From a checkpoint of a small transformer trained on Wikipedia: vocabulary 4096, LayerNorm before each block.
Each number is 50 + 12 x the weight over the matrix's rms, rounded and kept within 0 to 99. Layers, rows and columns count from 0.

# up: layer 10 MLP up, 1536x384, rms 0.164, rows 747-782, columns 96-191
# down: layer 10 MLP down (transposed), 1536x384, rms 0.179, rows 747-782, columns 96-191
up747:56 50 44 41 38 67 43 51 69 91 70 50 25 64 52 24 42 76 50 48 52 38 35 33 55 44 38 61 45 31 34 73 46 82 55 50 62 45 53 55 49 27 63 51 48 62 65 39 44 30 47 44 52 57 46 33 40 67 41 60 36 34 64 57 66 55 65 46 23 64 46 58 49 50 41 34 67 30 62 51 45 35 63 43 44 52 60 53 47 30 53 54 44 71 68 43
down747:52 52 42 55 37 55 46 63 72 53 46 66 43 53 45 93 48 53 49 66 48 46 44 46 60 46 55 54 49 59 38 72 63 37 58 50 29 41 57 29 56 67 38 51 66 69 52 52 61 47 42 26 47 53 36 58 49 50 66 71 38 67 54 38 47 67 61 41 65 37 45 61 36 68 42 61 69 44 45 29 60 66 44 31 38 46 56 44 46 48 42 51 67 51 62 40
up748:35 66 56 48 47 58 55 39 54 64 45 51 57 35 48 42 63 36 40 48 57 64 72 59 64 53 53 39 60 47 65 52 65 51 41 57 67 52 45 46 41 47 55 49 64 47 33 48 60 57 54 45 44 49 48 50 17 43 66 39 61 50 43 60 37 47 26 53 34 53 41 55 64 48 57 28 69 63 68 38 55 55 53 65 57 55 54 33 52 28 43 63 70 36 25 39
down748:43 44 54 55 62 52 53 48 41 78 49 32 64 45 31 57 39 34 36 72 42 62 58 59 53 56 47 32 48 32 59 46 50 40 60 75 31 62 32 44 56 51 71 53 67 55 33 56 77 67 50 46 25 41 36 57 59 64 56 29 50 54 36 62 69 41 31 58 44 63 63 52 52 59 49 36 49 31 57 53 50 43 48 49 42 52 37 47 68 70 41 36 34 46 43 54
up749:42 67 57 61 58 39 67 38 47 52 54 54 31 69 36 41 29 53 46 35 55 35 61 58 51 70 40 43 53 67 32 58 51 32 52 48 40 54 69 56 55 44 34 69 41 34 43 79 39 48 39 50 29 47 47 46 52 54 57 36 54 75 54 48 51 22 39 48 51 51 48 39 42 44 27 46 28 67 48 58 43 43 38 59 46 52 39 52 54 33 51 72 31 49 73 54
down749:45 56 38 42 57 52 33 59 63 33 43 49 49 53 69 71 67 48 55 52 35 35 40 43 64 32 52 52 66 45 56 43 50 56 59 45 55 58 38 57 57 46 54 58 52 42 42 70 54 54 40 51 63 48 48 45 58 55 46 41 63 63 59 58 31 38 61 45 42 47 39 53 55 50 69 70 66 54 36 41 55 46 38 66 34 67 52 47 32 59 46 30 53 57 55 33
up750:37 51 46 47 50 64 42 51 58 64 53 34 44 36 47 50 60 67 56 36 56 52 47 61 34 66 48 54 72 62 52 46 62 41 37 50 44 62 75 36 46 55 66 37 73 48 59 51 53 70 59 34 40 63 55 64 40 51 57 32 51 42 30 46 64 67 57 41 40 33 51 57 52 38 70 46 35 67 53 49 44 52 51 40 50 43 53 46 29 50 44 44 34 45 61 20
down750:37 23 38 39 33 52 46 34 34 39 48 34 52 66 62 56 50 69 84 37 37 43 67 51 48 49 50 43 49 23 56 50 58 51 30 40 51 58 48 17 55 35 61 31 46 52 32 28 64 36 28 64 40 49 44 33 35 44 56 81 40 56 42 47 55 51 52 33 60 39 36 50 49 62 65 61 54 69 36 69 51 38 57 48 60 69 69 70 30 52 24 56 68 54 57 53
up751:45 53 40 32 68 60 42 31 48 36 37 55 38 51 60 45 23 43 38 49 45 45 56 55 28 39 52 41 62 50 32 36 45 41 34 49 31 59 44 39 44 55 52 68 31 68 41 28 34 54 52 49 63 77 41 63 34 58 58 54 49 47 66 71 36 56 40 77 60 33 55 73 48 48 72 40 51 44 53 34 30 69 72 50 57 47 80 56 42 48 47 71 32 65 38 53
down751:21 29 46 66 30 56 47 69 68 40 75 60 29 49 58 66 58 45 55 48 52 68 53 47 62 47 71 72 50 22 37 43 39 33 32 58 48 43 55 45 52 48 54 30 50 46 63 37 44 51 69 54 37 58 64 63 31 70 70 50 52 82 56 39 54 46 58 58 22 48 26 42 43 69 35 77 46 29 38 63 57 65 36 53 58 41 42 48 30 37 49 46 56 58 58 61
up752:36 54 49 58 46 50 63 64 61 49 55 39 48 58 43 40 36 64 43 39 41 64 53 45 69 64 51 41 50 38 33 63 51 49 48 59 50 34 69 37 46 40 52 49 51 53 65 53 55 49 38 38 58 53 42 42 37 40 60 36 59 54 68 55 55 57 67 49 53 43 42 73 47 61 43 35 37 44 52 42 65 54 68 47 44 39 50 51 38 45 47 54 38 41 52 41
down752:45 36 52 31 30 80 47 51 45 51 20 68 47 40 76 63 46 39 43 44 40 45 64 50 47 32 36 53 28 40 53 48 41 58 55 39 40 38 61 52 57 65 55 68 42 52 27 48 60 62 35 51 44 35 47 52 64 40 54 37 49 49 31 52 78 61 51 52 47 47 35 51 60 47 54 49 21 67 63 50 39 49 46 41 32 46 50 54 60 44 47 42 51 36 48 50
up753:62 70 56 58 48 36 55 60 44 54 16 48 58 55 32 61 41 72 40 29 59 57 52 33 51 64 36 48 21 51 40 52 66 63 52 66 45 62 25 43 49 57 51 41 51 55 45 47 32 55 52 52 38 52 61 49 48 50 56 49 47 59 53 29 51 53 62 71 45 51 70 55 51 46 55 43 66 54 55 43 28 56 61 55 43 43 58 78 47 38 54 59 30 57 38 56
down753:55 49 48 45 47 48 46 78 69 59 46 65 72 38 39 36 47 45 60 64 59 32 57 54 65 53 56 60 39 56 56 65 51 59 42 38 55 50 51 47 48 38 45 47 63 39 42 22 33 66 74 45 64 38 70 21 45 46 32 66 65 50 47 40 58 56 48 54 55 49 60 57 38 40 47 63 55 44 47 48 26 74 16 44 48 35 59 34 60 52 49 55 52 48 46 58
up754:25 63 47 34 63 34 48 49 38 45 47 56 68 64 46 56 75 57 49 54 56 67 75 42 65 54 34 51 51 68 52 58 09 60 40 27 50 52 65 59 33 42 53 49 40 36 81 48 49 44 42 49 46 51 54 37 51 54 50 36 55 66 70 55 54 65 66 24 57 67 58 49 74 32 37 56 59 51 33 50 73 45 35 26 60 59 62 52 42 47 48 65 44 55 74 55
down754:61 50 33 53 53 63 44 46 29 81 67 32 48 99 38 30 25 28 55 63 66 59 51 61 77 37 42 39 56 39 26 32 39 46 54 50 44 23 56 50 52 42 48 25 57 58 49 29 44 49 32 24 31 65 85 47 53 43 48 53 36 43 70 47 57 40 63 45 69 53 50 64 64 32 36 52 68 63 42 61 50 59 44 34 42 58 47 55 37 54 49 61 49 37 55 74
up755:28 50 62 46 44 50 48 54 64 66 42 56 63 47 44 41 35 25 51 40 27 38 58 39 63 27 46 59 52 62 51 79 45 27 44 64 66 68 56 51 31 45 63 61 40 65 49 50 56 51 63 54 63 58 54 33 64 71 30 61 40 55 71 27 57 55 56 58 65 36 51 54 59 43 54 66 37 40 53 53 45 66 55 63 67 59 29 48 33 54 43 60 68 43 27 61
down755:40 42 45 41 52 73 40 52 34 48 41 24 39 54 38 54 52 69 15 46 47 60 44 48 47 60 57 70 55 36 55 52 61 67 28 44 65 51 45 50 64 61 44 66 56 39 46 57 56 62 35 56 38 65 59 27 53 46 41 41 52 50 34 47 46 34 57 65 52 55 70 56 50 43 59 48 64 46 19 32 45 67 42 37 67 63 46 53 28 55 55 42 38 55 73 39
up756:43 47 58 52 71 63 70 49 26 60 50 34 43 68 49 46 34 61 56 39 40 49 31 48 52 44 64 37 76 31 43 31 42 41 25 64 50 54 51 56 33 40 53 48 27 45 47 44 48 36 52 45 41 72 26 48 40 37 46 31 43 64 47 56 47 37 53 56 46 47 56 35 42 74 63 36 46 26 46 38 44 31 53 59 52 34 53 36 53 38 56 49 29 58 54 50
down756:50 46 60 48 43 59 63 59 49 27 37 55 50 49 31 50 39 33 40 81 69 44 47 30 31 78 43 36 74 32 40 50 32 54 47 54 27 48 43 61 59 62 57 53 31 39 41 54 47 59 60 53 25 45 40 68 45 47 56 40 49 46 56 34 57 63 48 46 54 30 50 59 66 49 41 37 65 46 30 67 54 41 74 56 50 42 40 42 18 37 42 67 48 52 61 29
up757:31 37 59 69 70 57 55 38 57 47 45 25 60 52 46 55 63 64 72 37 37 53 36 50 64 55 49 41 68 31 56 52 73 57 25 63 69 50 52 48 65 66 43 82 49 45 53 51 49 40 48 61 53 52 56 16 43 69 44 52 58 32 46 58 28 74 52 35 62 48 46 38 54 39 55 42 73 71 52 36 53 39 24 52 45 34 49 61 35 43 69 47 55 56 63 40
down757:56 44 52 24 61 48 63 62 76 50 42 43 47 49 58 53 40 57 55 68 37 58 47 71 43 71 53 48 37 23 62 32 48 65 26 46 38 56 47 39 43 46 35 41 49 58 40 49 25 52 43 65 25 41 11 62 43 51 60 51 35 39 35 65 51 61 49 45 56 57 49 19 45 46 59 49 55 55 37 48 49 55 46 80 38 40 61 61 60 44 48 51 66 51 70 58
up758:40 71 42 46 66 53 53 31 50 44 62 61 64 25 30 44 32 47 42 50 65 56 55 36 60 42 36 83 41 36 33 33 72 40 51 47 54 53 55 67 60 54 49 56 38 65 37 54 54 57 52 48 46 54 53 34 30 54 49 54 53 61 37 30 33 57 72 51 76 63 52 39 34 61 32 55 51 53 80 39 64 75 41 59 60 16 37 48 49 31 54 63 48 50 49 46
down758:45 49 50 57 31 53 70 71 49 53 39 69 49 51 44 45 46 40 52 44 38 26 65 81 70 48 53 56 37 47 15 27 41 32 66 45 51 38 49 50 47 44 58 52 63 54 25 60 44 54 39 44 74 31 38 73 42 57 45 38 65 56 24 25 33 68 56 76 51 46 33 51 48 47 43 40 45 48 67 38 69 45 50 48 68 38 45 31 58 55 39 61 69 56 59 41
up759:42 57 28 42 38 64 73 27 52 33 47 44 55 29 52 48 40 53 39 53 30 26 43 57 35 44 55 51 60 47 36 63 53 49 67 53 36 54 48 51 24 50 52 61 80 56 33 56 47 49 63 47 56 64 65 30 27 42 60 50 38 69 57 21 65 58 37 41 50 42 41 57 47 58 58 51 67 60 57 45 49 63 65 63 44 38 66 27 62 36 52 55 56 65 59 53
down759:52 60 43 46 65 56 72 27 54 50 71 41 39 47 47 56 70 61 64 32 57 47 43 64 37 48 50 56 62 35 61 52 45 36 69 33 46 40 53 67 55 52 42 53 53 44 49 45 50 51 63 70 20 32 45 67 56 79 74 48 40 42 40 47 41 58 43 19 59 42 49 65 57 66 52 46 41 43 47 39 29 31 39 59 54 34 44 42 52 41 47 41 57 43 56 56
up760:76 56 52 56 62 68 48 31 63 60 59 56 42 61 46 62 40 44 68 56 59 58 49 46 48 40 33 52 64 81 55 67 56 46 40 51 57 42 53 35 57 24 54 44 34 33 39 51 63 49 42 46 25 58 52 41 65 33 35 52 49 51 40 35 43 58 42 54 34 68 33 56 64 49 62 30 25 37 34 60 27 44 47 38 49 40 43 46 22 36 39 65 54 34 39 42
down760:84 47 55 28 47 51 52 39 56 59 76 56 32 39 39 49 21 57 54 38 42 32 56 66 29 49 27 60 55 40 68 50 38 55 43 51 56 54 57 48 48 52 46 45 44 57 53 41 45 44 53 49 53 52 53 56 53 36 55 40 56 68 52 37 64 52 34 46 46 74 63 40 44 55 64 35 31 46 45 42 57 79 35 32 49 68 52 50 30 64 57 52 45 65 43 31
up761:73 62 58 61 42 46 41 68 44 40 58 62 46 59 31 54 51 60 63 63 43 40 57 41 57 42 50 48 50 63 37 69 41 60 57 61 37 58 54 36 30 22 56 32 48 29 61 40 43 57 31 67 23 48 80 40 56 45 60 55 47 57 54 29 42 31 37 72 74 48 43 58 62 50 43 38 55 47 48 56 35 55 39 63 49 50 42 44 44 56 64 53 66 32 61 53
down761:60 48 37 75 17 41 47 69 43 53 41 69 50 25 46 53 52 56 56 29 66 26 57 64 47 49 55 47 61 35 33 34 63 38 41 39 12 39 38 47 32 40 57 36 57 40 80 39 56 56 49 42 59 60 34 67 36 63 33 30 52 46 48 42 44 58 42 34 68 41 49 36 30 31 62 25 45 61 46 30 61 52 54 53 47 48 72 49 53 42 53 65 63 48 73 46
up762:47 50 43 64 38 41 58 39 52 62 41 30 37 48 42 34 27 55 43 40 45 48 58 66 54 58 81 68 49 55 50 35 50 45 30 51 64 72 55 55 23 51 77 49 73 48 43 60 49 44 29 44 58 41 54 57 46 51 52 36 38 19 42 58 51 42 63 65 49 42 42 57 41 36 58 38 45 44 81 45 42 53 53 63 52 55 67 58 46 41 55 37 52 68 45 58
down762:51 22 45 32 59 56 42 39 48 56 42 44 36 60 28 18 44 46 21 48 43 46 50 53 57 74 53 55 47 45 71 70 62 45 47 73 70 50 50 59 59 72 46 69 37 35 73 63 53 51 43 27 54 62 38 50 56 39 40 66 55 48 76 59 27 34 47 54 54 45 29 33 29 55 46 58 51 41 56 43 47 34 31 45 62 41 58 62 43 43 42 44 72 48 33 35
up763:37 44 56 59 31 60 71 60 54 57 61 58 36 50 55 48 54 37 28 65 47 38 35 44 72 24 46 06 54 63 38 63 44 46 55 26 55 43 27 61 47 51 60 48 67 74 54 51 19 72 36 46 34 63 48 32 42 71 63 66 32 40 55 30 53 49 62 50 65 51 26 39 42 60 61 64 58 40 55 43 41 59 51 48 54 57 70 66 22 55 72 53 54 37 47 54
down763:44 52 65 55 51 52 53 43 40 56 56 40 60 38 49 44 66 62 49 63 49 55 42 35 57 24 46 38 32 49 35 69 62 48 23 46 34 21 34 69 48 45 66 48 52 52 46 39 40 56 69 45 37 42 52 45 51 32 61 49 51 66 49 55 53 46 63 40 54 63 54 31 67 60 35 37 60 48 61 51 51 50 70 50 38 64 31 43 39 57 49 42 45 48 57 61
up764:49 48 57 36 55 58 49 50 71 45 48 62 49 50 33 53 46 55 64 48 53 45 62 57 48 66 53 69 35 56 43 31 63 56 49 47 44 48 64 49 44 44 57 47 65 52 47 36 34 51 58 44 46 73 44 32 47 38 50 60 59 45 49 36 70 39 30 42 65 48 54 64 40 53 36 62 43 47 55 43 63 36 59 41 53 40 36 56 30 41 51 64 47 49 33 39
down764:32 60 33 40 55 62 76 57 44 58 56 67 53 42 65 51 51 32 40 46 33 34 38 80 60 47 44 53 49 44 52 51 49 31 39 43 52 31 62 40 61 25 55 60 48 48 61 48 51 44 45 53 60 41 39 43 51 58 62 68 71 47 56 58 54 56 34 53 54 23 46 52 60 45 42 44 64 65 83 38 57 54 48 37 45 66 33 50 37 43 35 61 46 46 43 48
up765:47 51 56 46 65 51 43 45 65 56 34 66 70 64 49 46 56 61 48 53 52 47 24 56 62 59 64 43 31 64 41 56 33 64 52 67 27 72 33 46 51 65 39 59 50 46 26 56 51 68 60 50 45 41 42 46 24 47 91 53 48 72 41 40 43 49 58 53 46 63 70 55 37 43 33 42 69 50 54 60 39 44 62 52 47 51 42 45 59 66 54 45 42 47 44 58
down765:47 57 44 62 53 44 36 52 36 47 45 43 21 45 50 53 39 40 40 58 54 55 79 54 51 21 33 52 49 56 52 37 73 55 59 39 53 37 64 51 43 52 60 56 38 50 87 50 50 41 47 56 33 42 45 45 48 45 48 62 40 40 53 37 51 55 54 48 54 28 56 58 56 54 67 61 33 40 55 36 58 54 42 54 38 50 45 35 44 64 52 39 70 56 58 45
up766:54 38 48 64 45 45 72 56 45 61 33 69 71 56 45 44 50 46 48 54 68 35 33 38 68 51 40 35 40 54 46 32 63 44 47 67 59 48 61 71 50 53 34 57 28 41 71 57 50 31 51 34 32 45 59 80 47 39 62 87 52 43 42 33 66 55 46 62 42 51 44 39 53 57 29 64 64 55 37 50 58 46 33 39 46 68 60 50 47 45 59 47 71 43 58 46
down766:27 46 45 57 24 45 66 57 40 38 53 47 32 56 61 57 52 51 45 48 51 58 56 47 58 36 35 59 29 32 48 52 33 42 70 60 37 30 46 44 59 60 36 56 50 60 42 35 51 41 53 37 42 52 47 34 46 13 65 28 59 47 45 43 68 46 45 35 44 41 65 70 40 48 39 34 26 49 38 50 59 45 50 53 64 57 39 45 70 32 38 47 58 39 49 50
up767:53 42 50 58 40 68 37 50 44 52 55 40 59 43 37 52 61 40 40 36 48 32 57 64 36 39 35 32 45 58 44 51 43 50 46 51 34 45 37 52 53 42 42 46 70 51 62 49 54 42 41 30 66 55 60 62 55 50 40 59 18 60 48 35 65 63 69 57 58 56 65 63 61 53 54 68 34 63 67 51 40 42 46 54 60 40 40 36 37 52 49 55 52 56 55 43
down767:36 44 64 54 33 38 60 51 38 79 60 55 63 24 39 42 77 54 42 63 52 64 42 36 54 59 47 36 37 47 35 49 56 55 24 62 72 47 53 64 46 60 58 42 66 54 51 42 18 57 54 69 49 41 40 38 58 43 59 46 57 56 47 52 57 65 45 45 51 57 51 48 74 62 60 46 46 82 69 50 44 28 67 47 50 56 37 62 59 60 51 47 38 61 48 26
up768:67 38 39 56 39 41 51 60 66 18 47 53 45 52 34 50 48 65 54 38 44 50 54 48 52 53 55 45 34 59 49 43 41 41 59 36 24 62 46 42 53 44 60 41 51 53 54 49 71 45 51 44 56 48 34 46 64 57 63 58 42 45 64 45 60 41 25 44 62 63 54 48 51 46 32 64 47 50 35 45 42 30 48 52 50 44 49 60 63 46 53 36 50 43 52 50
down768:56 38 45 47 43 36 54 68 48 50 34 40 58 66 43 64 46 57 45 53 72 68 40 52 48 34 54 24 52 47 45 38 46 50 39 39 50 47 36 33 44 51 41 56 55 48 46 46 53 48 55 41 42 37 49 19 60 40 59 32 43 52 34 44 62 48 55 61 40 51 50 36 59 64 45 54 45 32 69 42 60 41 70 37 48 57 56 60 55 55 56 77 61 52 34 23
up769:55 59 36 87 43 52 45 50 46 45 69 54 39 66 36 59 29 37 48 48 52 41 41 36 62 37 48 70 47 42 44 30 30 39 53 65 51 44 70 50 59 62 48 61 52 53 61 63 77 31 48 45 45 54 35 29 57 52 51 64 34 51 73 36 35 45 57 38 44 63 29 52 50 49 42 56 63 46 67 69 44 58 41 54 55 59 42 50 53 45 51 33 47 49 33 52
down769:35 48 36 63 40 59 32 59 42 57 34 51 56 49 73 40 50 54 60 42 41 47 53 62 40 45 41 38 66 41 36 79 44 51 59 64 66 44 33 39 34 55 62 71 37 57 18 49 63 42 57 34 45 42 57 73 60 62 65 58 37 40 46 27 42 64 44 43 69 62 55 47 50 53 46 54 50 49 54 60 34 68 57 45 61 60 26 46 37 55 62 44 71 55 37 41
up770:54 27 56 53 59 44 66 37 33 61 59 53 66 39 51 43 63 64 55 47 46 50 22 35 48 50 56 37 58 70 51 67 40 40 53 64 65 29 60 22 51 40 50 50 51 54 53 66 46 32 34 52 70 66 45 33 31 55 48 69 52 34 49 28 49 47 50 40 74 49 26 34 47 38 44 49 37 60 44 57 60 66 36 23 47 60 55 42 71 44 57 38 35 49 38 59
down770:52 24 56 44 56 57 59 50 39 35 53 47 65 73 34 62 56 37 48 65 66 51 44 29 62 49 35 63 47 47 49 59 64 51 33 45 55 46 69 62 67 40 44 52 50 37 52 41 47 45 59 36 59 70 41 32 64 66 42 56 56 55 69 65 59 49 77 45 61 59 61 69 72 71 66 69 47 65 50 56 27 50 58 47 56 27 25 46 29 64 60 14 21 55 41 55
up771:56 47 42 50 33 52 46 60 45 59 66 40 46 40 23 15 77 38 50 30 61 38 25 44 30 80 59 50 48 62 38 49 58 55 55 36 52 66 82 39 53 51 42 24 58 61 31 52 58 38 51 31 54 46 60 61 30 66 49 47 52 42 46 51 39 29 55 57 43 46 55 53 67 52 48 45 41 43 55 53 57 51 54 64 35 43 30 60 61 48 31 66 73 55 50 41
down771:57 45 33 36 38 52 39 45 43 58 62 45 54 46 46 62 31 54 56 65 46 20 36 53 59 39 77 43 40 58 56 37 53 43 50 55 61 58 66 44 53 57 37 28 73 48 18 40 77 40 40 43 27 40 65 53 13 46 39 56 45 42 23 46 55 47 56 40 31 37 58 65 41 54 55 56 54 38 52 41 77 34 67 47 46 48 63 46 40 28 42 73 36 41 36 26
up772:58 51 67 47 40 44 58 54 20 50 49 37 46 40 52 52 43 56 52 67 33 31 55 62 76 45 42 44 54 62 44 40 73 49 90 61 42 66 48 49 27 49 56 70 51 56 32 39 64 64 49 21 82 59 34 39 63 35 54 61 47 35 20 74 43 61 25 49 48 59 42 58 71 61 40 55 55 42 73 66 34 39 56 52 49 34 34 60 54 46 56 66 35 48 48 44
down772:45 58 54 49 57 77 29 28 47 32 54 57 33 62 33 34 54 53 42 53 61 44 39 38 37 54 52 62 40 42 61 72 42 15 46 54 46 42 46 67 53 50 57 55 46 41 54 41 62 40 65 47 31 43 50 61 55 59 39 64 43 44 52 27 54 41 45 58 45 54 50 64 27 58 48 40 58 53 36 56 36 51 37 55 57 66 39 46 35 54 20 41 58 56 59 38
up773:40 44 49 51 27 50 38 37 35 50 82 55 60 53 52 57 25 31 56 67 52 51 18 35 75 61 53 55 46 61 51 54 52 52 35 86 50 52 41 33 63 34 53 42 41 42 54 42 41 50 51 36 68 66 62 54 26 49 55 51 83 56 39 54 41 57 44 36 53 58 49 45 65 68 42 52 27 40 64 38 40 45 47 36 55 39 42 72 65 38 50 43 22 61 64 54
down773:57 66 46 32 50 52 55 55 59 45 27 44 49 60 38 52 62 58 47 54 42 46 54 48 14 30 43 35 47 31 35 53 43 51 53 40 51 53 63 57 54 45 58 52 52 49 56 46 65 41 40 55 50 39 43 62 38 25 45 46 46 34 41 55 48 45 54 76 64 50 57 52 48 56 55 44 54 53 49 63 53 59 45 60 72 67 59 52 62 43 45 54 64 46 54 42
up774:58 39 60 50 31 56 41 54 70 30 71 36 48 30 77 57 49 57 47 45 45 45 31 44 46 58 65 52 25 58 44 46 53 39 42 46 33 54 41 28 29 35 55 76 46 47 56 58 54 37 67 57 58 33 51 52 44 63 30 50 44 34 22 50 41 67 46 56 64 49 38 56 64 58 61 32 53 56 43 25 40 71 65 56 51 60 60 45 43 42 34 48 57 41 42 40
down774:53 46 84 55 29 50 60 35 40 44 59 28 53 35 75 66 45 56 44 53 58 43 35 54 39 65 50 65 58 51 36 59 35 40 24 44 28 55 54 54 46 27 56 55 60 37 56 55 28 36 56 54 40 38 23 39 58 84 44 44 62 48 66 23 58 58 36 50 60 59 35 59 60 31 44 91 60 48 48 46 40 64 56 37 72 34 47 57 29 62 34 47 45 60 44 61
up775:39 53 73 54 52 44 53 63 32 24 41 49 50 25 36 40 29 63 33 55 45 72 48 50 24 44 32 50 35 53 59 78 28 59 44 53 58 58 41 30 35 53 43 54 31 49 56 45 44 50 33 44 64 39 57 58 56 56 41 52 57 62 45 68 52 45 44 38 52 22 66 67 42 41 60 52 54 50 59 44 42 41 61 56 65 41 43 50 27 31 24 39 41 40 32 54
down775:25 59 30 42 51 57 51 54 59 63 76 33 47 73 48 78 70 60 55 34 55 64 55 57 55 38 50 55 61 29 35 39 57 41 71 32 44 27 55 67 66 63 57 37 64 47 52 41 52 51 48 48 47 47 39 60 48 30 52 42 53 57 53 49 40 64 66 53 49 67 55 58 46 43 38 47 39 56 44 66 40 49 50 42 32 61 49 52 79 57 74 71 50 55 38 49
up776:57 65 71 56 33 48 65 52 53 37 56 42 60 45 65 44 59 51 57 66 44 48 33 50 72 51 23 48 54 36 49 59 48 71 53 50 57 41 37 36 36 37 48 62 56 58 45 59 49 48 40 57 41 38 26 49 52 38 33 55 54 58 55 61 38 66 61 63 43 48 34 57 52 48 63 67 61 42 65 37 35 41 58 78 76 51 61 44 62 59 61 55 54 42 48 61
down776:52 44 41 43 61 62 65 64 50 48 67 27 67 61 51 40 67 50 47 44 39 51 42 54 29 51 92 68 67 61 40 51 65 57 52 43 34 57 48 42 28 50 53 54 57 59 37 30 41 57 63 61 61 27 40 34 39 43 42 60 46 42 49 51 59 21 49 37 61 43 58 21 34 55 63 72 32 66 47 42 48 50 48 73 27 49 41 44 63 36 58 46 53 69 52 37
up777:56 44 46 46 45 59 39 60 54 55 52 53 27 61 52 70 52 51 64 54 60 51 40 48 68 62 42 58 43 33 55 54 46 42 38 60 47 39 54 32 71 40 43 36 62 39 48 51 49 34 66 66 53 60 34 59 66 67 41 60 53 38 40 57 40 39 37 37 59 75 30 48 72 42 50 41 39 42 55 60 35 72 50 58 44 44 59 54 60 53 39 38 71 65 35 44
down777:55 52 52 42 69 39 63 65 58 66 48 30 48 43 34 42 78 43 55 62 31 35 37 43 70 57 46 45 62 49 59 42 58 42 40 40 47 36 61 43 44 45 58 54 66 59 51 32 44 55 22 39 50 52 51 44 61 34 40 50 38 65 36 22 48 53 58 51 40 34 49 49 57 65 38 72 53 53 57 39 67 48 62 66 30 61 30 35 57 39 45 55 43 49 57 43
up778:32 47 46 33 63 57 42 48 39 29 39 71 63 51 53 44 50 54 51 53 42 40 58 24 27 51 43 47 30 52 47 57 40 44 56 31 48 46 52 55 59 91 44 47 56 22 35 54 54 75 40 53 44 41 56 64 63 45 22 44 63 46 47 39 51 55 43 34 36 47 55 45 37 32 49 68 45 49 51 54 53 49 48 54 43 36 54 44 32 51 24 39 48 60 26 60
down778:65 35 66 28 63 41 60 47 48 39 43 75 49 21 52 46 52 58 43 49 49 38 41 22 20 43 69 44 48 67 33 48 49 52 64 67 26 39 65 45 28 67 65 54 41 56 26 61 43 32 51 32 66 46 42 47 61 38 32 42 60 64 36 39 32 42 66 56 36 52 55 55 72 58 37 30 49 55 47 40 43 58 60 50 72 39 29 39 23 52 39 33 47 46 47 82
up779:74 64 35 42 54 58 26 44 18 40 47 51 44 40 49 53 36 42 59 37 50 55 35 26 58 55 69 60 59 50 35 55 49 46 52 59 45 17 60 57 57 58 67 55 40 49 54 44 70 39 48 33 44 45 41 71 51 57 29 32 57 59 59 58 48 60 66 53 70 51 37 72 44 63 44 78 52 57 49 42 45 40 43 34 51 27 66 58 45 36 61 65 53 54 58 73
down779:55 47 50 54 41 50 37 23 58 58 58 78 48 69 53 49 73 57 55 34 37 49 29 47 63 43 41 55 40 50 41 47 57 54 62 48 49 47 57 53 48 35 50 27 61 35 35 76 37 46 39 43 60 26 51 40 45 53 69 31 48 63 33 28 47 34 70 42 54 50 46 54 51 70 70 44 44 51 77 32 50 55 20 41 53 46 43 40 63 59 31 41 53 77 49 52
up780:39 46 68 36 46 53 52 60 59 78 35 44 47 58 52 59 49 63 49 35 40 39 63 29 49 35 57 41 62 49 65 40 54 36 53 64 46 29 33 48 31 54 60 59 67 60 51 56 55 51 46 41 68 45 39 60 41 67 46 59 51 44 45 53 52 45 41 37 43 39 51 53 55 36 48 57 52 33 34 31 46 38 42 68 49 62 46 60 69 38 65 60 38 71 44 55
down780:58 61 51 62 49 57 36 36 48 42 56 43 39 38 39 22 50 56 62 40 59 72 41 46 50 34 45 41 61 27 68 51 52 48 37 78 45 54 33 44 30 35 33 61 53 70 61 40 23 54 60 52 33 52 57 53 59 25 37 42 59 69 41 22 58 39 35 55 57 57 54 45 40 44 59 43 37 44 58 74 41 41 49 66 69 71 40 51 72 54 34 50 69 75 46 41
up781:50 34 52 44 35 37 75 43 66 52 71 62 51 49 55 56 33 49 33 60 27 33 43 48 51 69 25 47 69 45 41 54 73 37 55 31 32 57 55 48 60 91 61 43 40 33 51 43 66 44 38 36 42 58 21 31 61 56 42 35 54 39 71 44 57 52 43 48 63 49 63 59 49 43 54 52 50 46 47 41 63 46 47 47 39 50 60 43 41 46 34 41 60 53 50 77
down781:48 49 40 43 49 45 58 49 72 20 44 74 47 70 37 80 61 56 30 37 48 38 63 54 57 70 70 64 59 66 48 33 58 56 66 43 57 51 27 53 50 58 39 60 25 41 25 46 57 44 43 30 39 66 43 37 53 62 25 81 34 40 57 36 36 22 58 64 52 36 49 48 62 33 56 56 38 61 63 40 47 36 36 29 39 51 47 44 53 57 41 63 51 57 55 51
up782:51 56 59 55 25 44 39 69 33 38 50 58 86 68 61 52 29 43 49 54 29 48 60 70 47 57 88 48 43 44 45 71 51 71 60 46 53 68 51 50 32 49 46 53 61 65 28 61 35 55 53 56 61 45 61 48 38 56 51 42 64 40 41 51 56 47 36 39 48 56 36 34 66 50 66 41 56 47 47 36 39 37 44 47 62 51 30 38 43 43 53 58 31 61 52 55
down782:50 47 73 60 37 38 32 61 43 48 43 55 57 57 40 65 60 59 50 59 59 70 55 34 49 41 57 66 71 48 61 61 54 61 40 63 63 18 50 37 75 60 59 55 45 60 68 53 34 50 55 56 65 60 49 45 40 50 55 43 37 40 49 40 60 63 57 35 49 61 48 45 41 62 59 58 68 60 49 66 58 50 44 66 69 61 45 47 32 62 52 59 01 72 28 53